python train.py --num_hidden_layers=15 --hidden_size=256 --num_attention_heads=2 --num_key_value_heads=2 --head_dim=128 --intermediate_size=2048 --vocab_size=1024 --hidden_act="tanh_gelu" --norm="layernorm" --norm_place="pre" --norm_eps=1e-06 --positions="rope" --rope_theta=10000.0 --rope_fraction=1.0 --qk_norm=true --attn_scale=0.0967 --bias="all" --tie_word_embeddings=true --parallel_block=false --init="normal" --init_std_qkv=0.0382 --init_std_o=0.0474 --init_std_up=0.0546 --init_std_down=0.0546 --optimizer="adam_hyperball" --learning_rate=0.00413 --beta1=0.9 --weight_decay=0.0 --lr_head=0.0077 --max_grad_norm=1.0 --warmup_steps=259 --schedule="wsd" --decay_fraction=1.0 --decay_shape="linear" --final_lr_fraction=0.0 --batch_tokens=32768 --max_seq_len=512 --doc_mask=false --train_tokens=357100000 --max_steps=10898 --dataset="wikipedia_en"
Each number is 200 + 20 x the weight over its row's rms, rounded and kept within 0 to 999. Layers, rows and columns count from 0. The size before them is the row's rms in percent of the matrix's.

# layer 4 attention key, 256x256, rms 0.0382, rows 192-219, columns 128-255
088,224,216,192,229,158,183,188,242,204,191,190,180,178,216,187,205,185,178,192,171,224,236,192,215,192,210,211,198,186,205,193,210,178,182,186,218,189,193,203,186,212,217,204,171,199,230,201,181,204,194,223,226,249,219,211,202,193,171,212,191,204,211,198,222,180,214,224,175,180,184,187,219,199,206,203,188,199,200,182,209,245,175,196,217,217,222,205,164,209,159,195,220,166,200,218,199,232,181,223,222,211,191,226,224,178,201,190,220,251,182,189,213,202,192,216,198,177,200,259,222,227,213,230,178,195,190,204,188
128,222,197,201,218,207,185,193,205,189,202,231,198,227,169,201,175,203,219,176,181,193,200,188,204,206,189,196,211,213,201,203,169,189,175,163,184,231,201,206,174,208,199,168,196,195,195,189,194,197,211,227,220,156,216,194,209,186,208,198,199,202,201,206,193,212,170,199,229,173,208,197,181,194,216,220,183,184,218,200,189,197,238,207,185,229,201,190,205,184,225,188,187,193,219,222,187,215,211,177,193,215,202,232,177,161,223,176,190,217,203,219,202,212,195,193,227,206,217,199,207,185,172,222,198,194,205,191,164
162,216,194,197,191,225,203,198,187,193,229,214,188,224,162,199,166,221,217,170,196,189,188,195,219,203,185,212,186,207,214,209,156,203,151,195,194,216,178,194,177,199,203,162,208,218,196,173,201,172,215,203,227,163,226,202,207,197,200,195,199,218,201,222,181,203,159,177,233,201,197,204,192,189,198,190,182,192,203,195,192,196,230,176,196,227,221,193,204,180,240,189,185,209,186,218,179,208,199,220,220,203,208,203,189,160,197,202,199,176,178,216,218,193,202,193,200,217,188,201,207,170,206,184,228,193,217,223,194
084,205,201,191,176,210,204,201,223,178,253,241,217,219,170,241,193,190,194,226,216,174,176,194,181,191,190,177,233,203,193,174,208,200,202,225,207,173,184,180,227,216,215,196,227,211,229,200,178,207,186,212,192,205,212,195,194,197,225,167,206,188,215,166,203,192,201,218,248,221,218,184,191,205,194,199,179,224,222,204,236,208,194,213,198,186,200,199,212,238,218,181,178,205,223,214,256,202,188,157,198,213,193,215,188,206,231,181,198,202,203,202,210,224,226,205,241,195,207,207,153,212,186,165,205,213,216,172,218
090,216,195,184,169,225,225,240,190,160,195,201,203,216,187,245,205,205,183,193,222,206,169,211,184,205,199,150,202,217,203,214,237,188,220,198,193,214,167,181,217,224,165,210,228,190,200,206,197,215,157,204,192,159,214,198,190,177,200,203,189,206,206,196,209,197,213,176,182,221,250,204,203,243,209,214,154,224,189,224,219,222,205,237,166,233,190,205,202,239,195,203,147,196,172,209,208,225,213,188,199,186,216,189,212,201,194,192,206,191,211,214,203,189,218,255,211,221,181,179,201,230,219,202,197,192,185,196,216
119,194,217,191,181,175,202,184,214,205,174,192,219,194,236,215,217,192,184,231,199,202,205,211,181,206,199,195,199,159,182,202,216,209,216,215,207,211,183,199,210,215,201,242,195,210,201,219,191,242,183,196,209,233,192,193,168,201,225,227,171,178,220,181,211,185,213,211,199,183,220,168,210,215,214,222,207,206,159,191,210,207,182,198,224,178,178,211,201,233,148,218,209,195,209,187,176,181,205,216,175,190,191,193,232,214,188,222,180,233,199,195,193,195,189,203,154,171,197,209,206,238,207,221,204,184,175,174,191
097,236,220,196,191,185,220,216,202,212,184,209,187,218,187,183,185,160,181,184,152,192,218,188,242,191,188,186,214,229,183,168,192,193,204,205,181,208,224,196,193,226,186,219,213,184,204,211,227,227,167,194,227,208,217,177,192,202,215,217,207,219,225,216,189,200,203,223,184,209,184,237,211,188,199,204,182,188,210,198,222,201,185,191,190,220,179,203,184,214,208,196,185,203,189,205,181,204,182,193,211,216,206,188,187,188,190,206,212,221,229,174,199,164,199,186,246,206,189,200,229,176,211,194,190,209,208,214,199
098,202,219,182,271,230,211,174,215,181,182,201,198,226,157,182,137,201,187,166,178,199,190,210,207,198,197,237,175,209,238,215,215,198,158,160,186,199,206,209,196,209,212,217,195,193,215,171,171,171,208,201,193,194,210,204,220,207,220,193,216,222,193,245,208,221,170,184,224,189,167,203,219,189,180,207,203,173,223,204,215,195,220,209,210,218,212,191,189,199,199,192,215,185,241,178,226,214,209,193,199,206,173,236,208,172,194,164,221,234,197,197,189,229,213,193,199,226,219,236,216,193,209,204,200,211,177,188,179
093,199,201,217,180,223,176,203,217,194,205,209,192,251,237,207,208,190,229,176,197,211,202,229,177,242,207,237,210,209,191,229,186,212,184,200,240,204,212,217,220,190,207,187,194,190,198,207,210,178,201,184,219,168,213,173,210,192,176,165,163,192,216,182,207,203,211,212,202,214,215,213,182,180,187,227,167,213,205,236,190,220,211,217,204,254,223,223,172,213,222,174,188,195,204,214,232,244,198,242,184,192,219,185,197,217,197,207,180,220,183,207,187,192,179,217,166,227,188,205,204,197,198,227,168,162,223,217,194
096,205,207,203,196,236,230,220,234,172,228,207,212,198,194,151,182,195,189,193,213,219,187,187,230,213,200,193,168,233,199,196,201,199,217,207,213,219,200,167,227,194,204,202,176,247,222,207,177,209,198,215,184,208,180,210,204,183,209,185,205,200,198,188,192,214,203,215,237,232,198,223,161,200,227,169,223,194,196,220,227,192,192,180,171,240,208,226,205,161,202,217,233,177,181,172,179,199,168,222,187,190,206,176,192,212,225,197,156,197,169,197,154,212,192,232,216,212,250,176,213,216,208,217,195,180,196,164,221
097,240,165,183,212,207,148,205,174,189,192,186,218,197,189,197,192,213,188,188,180,194,185,204,210,181,154,245,183,228,195,228,202,246,162,176,174,193,197,221,177,174,212,182,190,199,238,191,230,175,206,165,161,212,199,222,188,218,187,190,174,223,174,237,186,199,221,199,216,184,253,212,176,183,185,226,203,185,188,197,177,221,236,201,199,191,203,181,187,194,218,212,181,197,202,206,220,180,213,194,176,219,204,219,178,202,252,166,186,165,184,202,198,186,225,205,218,193,210,184,198,184,200,186,195,179,214,175,217
092,215,191,209,180,170,208,216,196,211,194,212,246,158,214,215,233,217,183,209,189,180,247,181,209,208,212,181,174,218,183,163,208,220,217,185,180,189,197,184,212,216,176,167,234,179,195,232,170,223,211,180,190,219,209,189,170,175,199,215,195,211,218,215,191,194,205,201,172,229,206,208,215,201,197,260,197,209,206,205,210,158,214,200,216,182,195,203,178,197,191,207,180,199,234,204,200,191,192,162,241,175,179,176,183,190,216,197,187,219,217,191,201,246,201,242,219,216,198,209,180,220,206,199,212,211,198,220,197
098,200,202,182,208,183,251,180,226,220,186,170,177,186,175,242,197,196,178,207,201,179,188,178,172,223,205,201,220,219,177,169,211,205,221,185,186,205,243,208,252,228,194,206,230,219,228,191,203,213,183,213,225,230,219,173,215,232,201,210,207,187,188,194,183,188,208,213,201,190,215,198,227,207,220,211,223,186,205,205,214,196,194,206,278,193,228,223,227,251,166,212,194,249,227,195,183,175,220,187,204,196,202,209,230,195,237,183,191,232,196,185,180,212,200,240,225,221,202,234,212,204,219,160,216,195,197,192,201
095,213,173,202,230,197,190,264,219,200,225,207,195,234,203,163,149,197,206,179,177,213,200,204,165,205,217,215,181,209,171,214,215,180,195,199,204,190,217,199,180,207,183,234,175,211,182,207,239,205,190,211,183,195,225,216,234,210,231,191,169,209,210,241,175,214,203,196,189,212,228,220,237,168,210,214,174,205,187,219,207,210,210,203,179,213,228,184,216,213,215,209,221,182,205,178,162,196,198,213,220,200,222,195,248,202,190,190,175,176,190,167,187,206,188,213,205,216,195,196,207,169,254,187,216,204,219,205,188
098,200,192,170,206,191,190,204,199,195,198,215,210,195,196,225,199,177,210,185,241,194,241,187,194,195,229,213,206,199,185,191,236,205,184,177,206,159,229,227,206,196,179,212,222,228,243,210,140,200,193,185,177,196,187,203,165,212,182,209,214,214,218,206,173,190,192,203,204,183,212,189,234,218,215,200,151,218,179,206,243,212,208,210,199,155,182,228,175,203,190,205,176,219,218,220,174,203,187,214,239,214,221,182,193,227,248,219,210,203,189,234,195,183,201,222,231,194,223,238,178,221,205,178,172,207,195,232,192
099,206,197,210,230,194,200,220,203,232,224,171,183,189,200,179,192,194,224,165,221,201,196,180,194,195,175,220,196,232,205,181,184,175,192,174,194,199,207,184,207,237,222,189,221,192,180,210,203,204,207,233,223,186,221,216,252,215,206,177,219,215,212,236,186,202,231,159,217,200,197,226,232,175,182,217,224,197,227,184,220,211,215,242,195,210,224,171,218,177,187,208,225,190,222,200,185,155,190,228,225,204,201,205,219,192,198,240,193,215,205,189,217,200,203,169,208,248,210,196,188,181,239,181,193,229,211,223,178
094,215,192,158,206,179,212,211,198,228,190,175,216,201,188,189,231,189,207,205,201,179,189,204,184,190,198,221,234,185,201,209,196,199,212,194,178,209,175,211,229,195,207,187,239,183,199,209,208,181,174,212,222,226,198,175,196,220,229,196,167,188,157,173,202,200,209,195,187,194,198,195,199,228,169,188,188,187,240,190,164,196,174,232,205,262,206,194,203,240,179,214,206,176,203,227,209,161,216,194,224,229,205,259,211,198,206,179,188,198,175,198,210,218,199,218,195,201,203,217,208,188,210,183,199,209,242,187,193
102,199,203,202,189,211,212,207,187,225,220,178,204,186,197,189,232,201,202,244,197,155,202,221,209,219,220,168,213,170,189,192,221,228,235,208,217,228,186,210,175,225,192,218,193,193,184,211,191,217,227,190,201,230,191,209,175,209,214,176,194,217,195,164,195,171,186,207,174,194,185,181,199,208,197,202,221,195,202,217,210,208,187,201,205,173,166,231,189,203,201,194,198,215,251,230,212,177,216,178,214,185,193,229,193,220,220,203,183,202,194,168,180,179,237,208,212,195,199,237,182,195,190,163,229,195,182,200,203
089,187,215,212,204,210,244,214,191,237,216,230,195,202,209,249,199,207,196,188,193,180,242,195,204,203,171,184,216,188,192,201,182,192,182,235,217,193,206,178,203,215,174,201,203,189,208,228,220,228,144,206,224,196,198,202,205,222,183,186,218,189,172,213,215,211,200,191,191,181,199,193,182,206,197,206,184,170,208,197,191,200,184,235,197,200,228,213,225,220,176,187,187,209,172,197,194,223,217,198,185,211,179,181,215,172,209,173,224,218,173,172,238,202,223,211,196,241,208,227,214,234,163,205,228,178,206,209,179
092,218,214,165,191,216,191,213,174,170,201,150,187,203,211,198,221,176,227,237,225,182,152,203,241,169,173,190,213,180,207,216,219,188,218,209,207,194,214,206,244,186,213,197,204,200,241,205,188,179,199,170,197,209,172,212,191,182,186,232,173,237,222,170,219,211,188,227,186,210,186,199,240,240,185,200,195,198,199,217,223,225,178,176,221,215,185,197,227,210,201,218,201,219,176,165,232,211,196,174,201,209,213,226,222,209,152,188,219,193,201,180,182,201,220,201,220,207,213,200,183,219,203,203,174,187,190,179,216
096,222,190,231,193,229,160,188,190,185,186,206,175,220,205,166,180,168,179,201,185,195,211,209,164,195,199,200,200,206,211,198,220,170,187,202,206,208,191,212,210,201,204,237,151,182,183,201,188,164,211,222,199,177,215,199,206,216,184,231,176,165,207,160,166,175,199,202,215,212,203,196,192,194,232,201,181,210,193,174,198,182,203,170,173,230,179,231,194,188,191,175,236,184,223,169,181,189,198,201,187,188,178,226,204,215,223,191,238,205,187,192,193,200,171,208,233,211,214,215,212,208,197,209,200,200,193,171,202
088,224,191,209,166,204,195,204,221,182,162,221,188,241,168,240,207,169,204,216,233,186,197,215,242,174,198,199,181,215,206,185,188,186,185,177,218,192,209,168,215,192,187,180,205,227,215,195,192,190,192,198,223,224,209,211,208,195,214,222,210,192,222,196,237,170,209,251,208,202,199,190,209,201,209,176,208,216,172,216,219,204,188,188,186,161,206,204,184,211,197,207,163,183,171,220,217,241,233,189,170,229,188,200,193,189,220,171,173,193,195,231,181,206,198,202,209,209,199,171,219,202,186,214,212,181,200,209,193
091,215,196,203,210,233,144,203,200,201,180,171,201,198,162,171,186,208,188,157,194,194,200,212,212,230,194,217,177,190,205,213,184,185,200,207,187,214,215,210,157,161,229,190,181,212,184,177,196,181,226,183,168,187,163,226,224,227,194,187,181,202,232,202,207,200,195,191,245,213,204,212,175,189,192,189,208,193,209,183,160,194,208,197,192,209,209,211,224,155,212,194,220,188,156,190,227,197,185,198,179,207,189,181,209,209,204,196,216,171,231,192,195,184,193,147,224,205,215,212,188,202,188,211,157,194,193,212,228
106,183,201,199,204,222,201,192,198,246,219,173,195,220,198,221,197,195,237,182,168,215,243,235,203,169,224,212,188,193,204,206,193,191,195,175,236,215,188,190,188,181,167,220,175,211,190,199,215,206,212,192,161,165,187,171,242,200,207,240,198,209,192,203,208,170,184,201,219,212,187,220,200,176,177,207,185,211,188,165,171,237,185,214,171,239,227,224,185,220,206,185,219,191,185,171,210,227,193,220,191,204,189,227,222,210,185,198,199,187,196,187,224,172,198,184,210,220,178,187,193,190,183,210,203,188,176,222,184
087,219,210,196,225,204,182,212,155,200,199,243,189,197,215,203,209,211,217,165,204,209,186,171,200,217,220,232,186,220,213,193,218,169,209,224,192,202,194,186,193,204,156,180,226,184,194,187,182,230,178,215,189,235,217,207,208,179,174,187,175,199,195,197,199,234,196,215,228,191,188,175,162,212,181,194,185,194,195,187,176,208,205,171,224,209,200,176,196,186,209,207,209,199,235,215,209,213,184,214,168,194,199,213,207,184,187,219,198,234,165,197,183,168,188,202,215,210,160,244,222,204,248,195,202,221,195,178,174
104,221,225,223,205,227,217,191,177,189,205,182,177,158,214,200,216,181,230,180,174,210,221,211,217,179,185,209,227,222,192,234,217,184,182,192,233,203,197,188,200,226,162,247,190,188,217,198,194,194,207,187,173,163,168,216,221,203,188,219,199,189,213,182,205,185,208,201,204,219,207,205,184,185,222,200,195,227,208,174,216,216,207,184,192,209,199,208,206,197,229,178,238,196,170,171,174,197,161,207,202,222,209,178,198,211,188,207,237,188,181,170,221,216,188,202,171,214,187,174,208,182,209,238,212,209,190,214,244
103,213,242,197,202,198,204,197,195,180,167,223,136,171,193,199,206,220,156,204,207,176,158,205,216,203,199,230,195,250,230,170,237,168,202,203,219,201,209,175,200,211,205,173,193,191,202,201,183,173,206,228,209,204,196,217,181,163,198,184,237,195,204,224,148,230,177,196,219,174,195,195,199,200,206,204,200,223,170,177,206,201,191,161,202,177,197,163,207,184,181,206,199,209,211,206,211,194,205,181,205,217,196,228,173,185,205,160,226,236,221,206,198,239,225,213,195,237,226,223,224,195,208,194,215,192,190,189,181
097,219,205,224,230,197,205,181,211,212,207,205,207,205,220,188,156,174,235,174,214,185,219,233,181,205,223,187,163,165,215,216,218,226,213,234,222,185,176,208,209,213,163,201,179,191,181,202,201,163,223,198,164,176,200,219,176,185,199,217,169,162,211,156,199,191,166,231,194,190,177,219,217,172,197,235,189,220,228,180,211,203,227,191,228,165,217,200,201,206,211,176,188,195,217,203,162,201,213,199,214,185,204,165,216,224,196,214,205,210,196,196,203,176,211,168,206,225,186,253,197,190,177,222,202,225,206,225,201
# layer 4 attention query, 256x256, rms 0.0382, rows 193-219, columns 128-255
120,200,182,186,215,242,188,212,206,201,230,244,198,203,179,191,200,190,198,192,219,222,183,196,238,203,191,205,162,214,186,197,178,206,182,219,185,229,190,215,210,187,185,195,211,207,178,177,189,163,203,212,216,187,191,217,213,202,187,162,174,182,226,207,178,207,179,190,222,175,173,208,210,187,167,182,207,213,198,226,222,165,195,203,164,198,204,162,206,178,245,213,192,180,206,222,202,192,169,201,181,214,176,185,171,182,229,208,238,187,193,221,217,190,191,219,205,226,228,166,226,190,201,179,207,194,200,208,195
120,225,195,196,223,214,177,188,195,169,214,227,181,207,185,197,183,189,236,172,175,191,210,214,190,217,184,208,195,232,228,196,195,175,177,196,201,223,170,214,201,170,213,177,203,219,185,177,205,143,200,227,202,174,224,191,218,230,192,170,174,196,242,210,181,161,201,181,230,203,182,210,211,173,196,220,199,186,185,195,198,183,195,188,166,214,203,189,192,173,225,179,223,201,171,202,204,209,212,207,202,202,178,214,176,173,225,181,202,193,185,254,221,187,165,204,203,233,206,216,209,186,185,174,205,192,205,195,188
101,199,145,219,204,220,184,206,188,204,232,194,190,189,191,202,201,237,208,193,161,193,196,194,207,171,208,228,201,227,199,211,205,215,176,219,205,244,188,200,213,166,223,177,203,208,196,193,238,187,227,181,202,191,197,208,196,216,210,173,191,190,178,207,197,235,196,181,203,179,193,201,193,192,219,174,207,218,227,222,208,160,216,209,208,228,203,171,226,179,237,204,211,191,185,239,170,208,183,226,187,195,199,167,142,176,196,200,200,195,188,216,187,195,175,177,203,214,215,166,191,210,193,180,232,207,237,206,215
104,181,197,206,194,224,205,206,204,193,210,244,165,201,206,203,206,209,209,191,211,157,183,194,185,220,187,192,221,210,211,196,200,246,182,223,211,233,237,184,184,207,205,186,202,209,158,205,217,240,185,198,228,218,238,176,225,235,185,216,224,153,223,164,203,217,185,213,173,203,180,251,165,222,178,193,218,228,216,232,157,171,187,207,246,205,211,170,188,206,237,188,192,227,186,185,252,195,220,200,203,224,177,177,190,172,195,184,207,192,185,212,220,193,182,197,186,186,186,202,192,180,162,196,201,207,209,203,207
124,176,223,202,172,181,226,209,182,212,164,169,222,193,209,183,188,184,193,219,218,201,176,206,185,219,231,171,218,178,170,180,208,207,212,195,207,168,231,161,193,244,185,209,207,204,216,196,185,249,183,174,189,210,197,207,204,179,215,198,198,218,173,187,201,204,195,187,180,204,220,199,212,197,210,219,234,206,202,193,207,223,191,222,196,173,200,209,188,229,176,205,182,223,218,180,245,211,231,214,211,226,209,200,224,224,165,205,190,216,181,162,185,194,232,207,188,177,206,210,186,208,196,218,204,214,203,184,188
099,176,210,184,222,197,238,184,225,216,215,148,230,177,188,204,197,179,196,188,234,203,194,187,214,218,215,202,224,180,197,191,230,249,196,210,220,198,214,179,212,228,174,171,220,178,197,191,203,191,186,209,201,219,174,196,221,162,229,225,173,205,212,180,209,238,194,188,162,217,191,214,186,206,205,204,208,217,234,194,174,204,187,206,226,194,186,194,237,192,189,197,214,212,213,205,197,189,169,196,193,219,198,195,206,160,201,220,240,203,203,176,193,190,244,176,190,210,206,199,190,209,208,218,188,253,186,221,181
104,226,166,207,216,191,178,189,232,182,198,223,220,225,205,191,191,211,182,203,200,211,181,181,206,176,228,185,180,198,223,209,196,194,196,232,191,209,224,216,199,180,209,196,189,222,190,153,187,194,200,194,224,171,182,181,200,208,212,187,205,214,225,213,163,193,245,188,193,198,204,224,190,175,237,178,215,188,213,220,200,172,231,188,185,193,231,169,196,154,200,216,190,203,178,228,160,202,188,192,177,189,200,166,190,217,219,183,207,198,207,215,191,188,185,238,189,206,180,148,210,174,214,226,199,186,179,201,202
094,186,215,210,193,229,167,209,202,217,204,183,205,193,209,231,185,183,234,213,207,193,177,219,194,219,206,193,202,230,229,173,199,206,190,175,254,188,196,212,194,211,190,208,160,210,217,174,224,196,242,163,208,240,200,185,194,224,177,231,209,202,159,225,222,233,180,169,191,190,168,211,196,206,202,189,196,218,162,204,227,173,205,197,179,205,232,202,158,209,179,196,209,225,185,192,171,208,224,204,176,223,192,197,178,172,201,201,221,193,150,241,210,211,184,180,196,206,189,234,195,215,168,207,212,213,172,170,217
091,186,189,217,192,199,164,179,200,199,219,205,184,171,199,208,197,204,219,203,228,211,191,190,170,206,219,171,251,178,219,215,151,178,195,219,203,230,187,206,167,225,211,226,199,194,222,190,201,201,187,196,175,192,203,207,196,189,194,161,221,180,175,181,198,167,190,209,212,211,230,215,224,182,198,198,249,217,196,220,207,204,204,208,201,208,177,152,204,221,195,197,161,238,200,231,195,175,204,170,200,198,179,234,205,239,222,181,208,194,188,237,223,217,189,203,220,158,189,222,239,188,194,172,198,223,180,205,183
090,202,167,191,218,217,146,197,235,193,228,223,198,212,176,198,204,206,239,215,213,192,194,191,200,186,207,185,181,187,211,207,178,199,197,208,187,221,194,187,202,164,211,213,210,199,206,182,152,191,205,201,196,199,189,214,178,228,184,169,188,191,233,180,164,226,225,136,217,196,187,203,187,186,218,242,214,203,227,191,277,191,155,232,198,217,201,203,183,190,209,188,185,176,187,225,181,195,175,178,213,193,171,227,207,210,189,193,189,215,223,226,217,197,167,206,179,183,213,205,201,193,218,183,206,228,205,164,212
091,205,185,223,188,202,237,205,171,202,199,166,149,157,174,188,215,159,181,222,202,230,189,188,219,244,217,205,192,199,183,204,206,204,193,181,191,198,217,175,221,219,234,186,152,221,199,194,195,215,199,191,211,210,220,197,178,217,182,228,215,208,215,197,216,230,171,207,178,192,201,210,171,213,195,189,218,219,215,206,199,188,167,202,222,238,222,211,201,214,199,227,234,215,205,187,189,155,193,213,178,192,247,193,187,215,195,234,212,200,258,182,206,179,230,206,179,208,230,179,187,212,213,218,143,203,193,198,195
079,194,199,188,184,209,209,209,213,167,211,194,200,197,209,197,210,180,195,207,191,219,233,209,172,219,225,198,212,191,194,187,225,199,214,169,219,185,222,163,225,156,247,197,213,175,194,170,193,200,213,163,198,219,212,191,190,174,224,216,219,187,197,202,199,234,227,193,151,175,202,174,195,193,218,185,239,214,188,189,190,200,188,201,203,215,213,239,204,228,178,219,213,221,233,195,181,190,258,233,179,177,232,172,229,217,189,217,171,205,216,216,173,181,175,201,175,199,192,193,170,207,205,209,191,182,222,217,202
083,237,161,225,231,227,187,209,205,207,197,256,223,209,196,220,183,202,215,214,207,184,198,196,195,164,204,197,193,164,208,214,215,193,212,204,240,231,186,199,198,233,176,191,207,192,232,157,178,185,187,255,210,212,222,181,172,189,183,195,211,194,224,190,162,207,187,204,205,199,175,237,233,189,199,212,222,211,211,209,202,188,203,188,189,228,219,215,221,207,188,182,183,221,197,190,213,213,154,186,205,205,220,254,197,196,176,187,201,192,205,267,207,197,214,168,183,188,176,180,202,182,189,207,209,262,154,191,179
107,180,183,202,179,193,218,170,185,215,197,167,210,173,205,187,207,209,220,195,184,185,195,194,177,212,223,199,227,218,209,193,178,221,181,237,198,214,203,187,204,221,241,205,223,187,170,208,209,218,198,213,212,210,219,198,199,195,181,202,203,177,188,197,262,185,198,207,164,230,200,166,169,212,180,208,197,199,195,175,148,218,167,192,186,194,167,181,191,219,198,182,228,200,178,189,211,194,218,263,182,167,221,169,226,203,182,224,211,193,206,196,196,194,206,234,168,195,196,217,225,234,183,209,179,202,233,185,188
094,188,204,178,214,201,188,186,200,187,183,187,220,226,229,204,202,244,197,190,188,220,202,210,196,175,195,180,209,187,194,246,213,200,228,218,232,170,197,189,216,172,183,226,193,186,194,153,205,198,205,212,252,190,241,201,201,149,224,207,220,216,195,201,180,251,231,211,207,177,178,163,193,171,184,162,204,206,159,217,198,197,178,197,205,208,211,183,216,173,155,216,217,184,222,207,179,253,183,185,188,185,210,207,239,186,239,212,203,240,235,215,170,208,175,192,198,203,209,216,205,176,204,178,202,171,207,221,210
098,184,182,185,218,226,233,228,211,186,199,214,213,199,200,161,214,213,205,204,209,186,175,185,182,215,202,210,232,238,216,201,203,170,221,212,224,218,214,212,179,172,180,208,196,194,171,168,191,195,201,204,200,214,193,185,218,165,222,178,198,209,220,208,202,186,187,179,234,164,203,168,190,177,222,171,184,217,201,200,221,172,207,178,224,195,196,209,230,195,219,204,207,228,212,168,164,223,178,195,164,229,236,181,179,203,195,194,210,216,175,196,196,204,195,204,212,205,218,216,197,191,194,174,168,152,213,171,210
100,204,189,214,185,185,215,190,205,201,215,163,180,200,190,164,188,181,195,181,175,201,186,156,213,207,232,210,208,245,212,203,189,218,180,192,193,184,212,189,203,231,225,166,235,185,206,228,223,201,151,176,203,200,200,222,195,215,232,178,204,183,188,190,233,196,180,182,176,183,182,154,181,196,200,214,193,216,199,191,188,206,210,213,205,191,207,214,202,204,187,198,198,196,210,172,175,168,229,249,215,193,227,191,206,196,201,187,198,225,202,198,215,211,230,186,219,204,202,176,196,223,201,214,178,178,223,223,199
095,187,206,207,188,172,220,241,189,202,198,195,188,169,241,203,220,161,195,210,215,215,190,182,208,201,228,168,208,236,187,235,209,204,181,198,188,206,225,212,208,197,212,186,229,180,194,191,214,256,213,175,234,200,231,200,195,182,234,229,210,212,174,210,206,177,197,198,206,239,184,188,203,192,241,202,224,188,224,214,186,176,203,200,171,190,214,222,201,191,207,219,195,200,218,177,207,173,229,197,187,246,223,206,176,220,222,207,209,169,198,189,218,178,202,191,206,216,177,208,180,193,178,203,196,182,217,204,172
091,161,194,148,210,166,207,212,201,228,207,187,208,197,185,206,215,192,219,214,220,210,219,179,191,208,174,192,241,207,201,212,219,199,204,229,217,200,195,175,197,170,235,181,207,158,217,184,212,216,194,161,197,184,220,189,192,195,192,219,174,214,188,202,180,176,166,171,174,177,205,177,170,208,222,216,186,202,228,193,192,200,232,186,220,211,231,220,259,217,187,179,182,225,168,202,197,185,244,225,227,190,183,207,194,222,182,168,173,195,205,148,186,169,215,172,192,224,205,215,187,226,204,222,211,204,202,225,202
088,165,194,197,223,222,145,174,200,181,186,229,181,188,200,200,208,221,193,217,193,202,190,210,210,179,223,185,186,186,159,185,202,198,190,212,213,195,182,215,195,224,169,178,186,224,207,185,181,194,207,201,199,214,190,197,191,189,175,164,246,210,236,205,180,223,175,202,168,179,204,211,207,204,210,201,177,212,200,222,214,176,197,226,214,211,238,129,169,187,191,209,215,199,180,213,176,165,199,180,221,205,175,190,199,237,211,191,203,208,231,236,197,193,189,236,182,209,171,210,239,172,207,177,217,223,181,197,184
100,166,192,188,176,196,218,201,208,188,198,210,224,175,199,210,218,197,221,191,207,205,180,209,208,179,209,201,253,175,179,182,184,231,183,169,159,187,211,205,221,225,229,195,160,224,203,201,211,212,197,177,183,213,183,192,171,250,195,215,172,198,224,171,261,189,195,185,166,222,210,248,188,209,165,198,211,201,165,206,216,185,223,217,187,173,185,183,205,207,211,151,202,224,219,224,218,179,211,193,217,228,224,214,215,179,193,204,211,196,217,208,191,194,193,199,213,216,227,243,191,199,209,177,209,211,192,209,246
090,224,162,205,197,182,168,180,211,197,205,221,176,213,185,224,177,221,184,209,229,182,179,199,185,188,186,234,189,175,211,186,218,174,189,169,187,230,197,179,189,208,185,187,196,194,197,213,170,186,249,222,199,191,195,179,183,213,176,158,212,193,196,162,146,173,194,208,191,216,243,201,216,203,181,222,199,212,152,195,221,203,222,191,177,168,220,190,215,145,217,158,186,198,189,227,192,220,197,193,207,199,149,211,219,204,216,167,202,192,201,215,227,213,206,196,216,172,198,199,244,195,216,185,206,204,204,210,216
083,205,225,175,180,166,189,219,218,179,223,185,202,166,203,227,225,209,205,195,187,205,188,183,194,202,207,235,192,172,204,199,216,235,221,178,199,206,214,170,185,218,197,180,220,172,186,241,203,228,165,230,200,221,196,194,204,224,190,217,210,179,186,187,215,183,201,191,195,176,224,195,191,196,184,200,210,196,241,171,169,229,204,167,209,176,196,208,194,195,212,200,192,211,201,176,219,198,227,231,226,203,173,192,207,191,151,198,206,191,170,162,216,181,219,158,228,229,210,223,222,177,233,242,181,213,217,213,199
102,162,188,219,197,161,229,209,202,210,191,212,203,216,220,201,156,191,199,221,166,168,176,194,209,202,203,217,195,199,203,173,180,180,224,200,209,203,191,178,201,208,211,190,179,238,222,181,205,233,184,203,201,168,189,191,203,173,225,169,211,151,198,182,189,211,200,180,184,207,232,221,183,214,179,204,193,241,193,212,218,205,180,217,213,202,222,177,202,201,201,197,229,218,234,190,207,224,184,215,204,203,201,172,211,212,168,182,232,213,190,223,213,204,206,199,203,194,180,207,162,174,190,228,239,211,168,187,194
086,193,229,217,191,183,199,215,202,190,191,181,197,184,207,147,181,194,206,203,211,203,209,214,209,250,184,211,197,174,193,213,215,221,206,219,187,203,211,207,174,200,170,223,220,213,208,180,249,191,166,212,231,222,192,154,186,248,181,246,179,214,185,206,172,211,171,222,225,212,173,234,212,227,208,226,231,221,197,218,167,215,201,190,185,235,172,209,207,179,202,205,198,215,190,207,220,204,209,203,220,176,187,199,228,172,172,182,228,214,205,215,202,171,178,198,191,168,181,217,216,200,214,209,234,226,198,235,212
091,168,171,218,224,172,193,130,194,169,174,185,211,208,165,172,191,201,203,200,224,251,199,215,203,165,201,188,189,188,183,190,199,221,214,199,185,211,192,179,241,180,240,208,190,222,195,170,186,211,204,191,196,199,224,201,193,181,194,196,188,215,208,172,210,178,224,216,204,201,226,213,192,205,191,232,187,179,207,230,205,158,225,188,220,236,171,186,229,194,205,221,199,208,215,209,204,218,186,196,223,205,184,180,174,194,241,189,188,212,226,214,203,194,207,239,229,199,193,205,207,198,201,184,195,174,195,194,193
084,204,186,213,203,188,236,206,199,188,188,197,161,214,220,192,233,224,180,191,188,220,195,204,208,198,255,212,173,206,213,199,233,203,175,210,180,230,201,223,188,221,198,199,209,178,202,207,212,178,228,208,249,185,191,204,181,191,157,197,217,202,182,209,205,232,160,212,204,209,208,186,215,190,214,195,204,170,213,186,180,214,197,181,193,185,204,232,161,182,227,181,225,206,177,187,178,186,187,243,162,209,193,206,161,191,201,179,208,175,150,196,200,230,245,219,200,198,217,211,221,232,216,180,199,205,204,224,224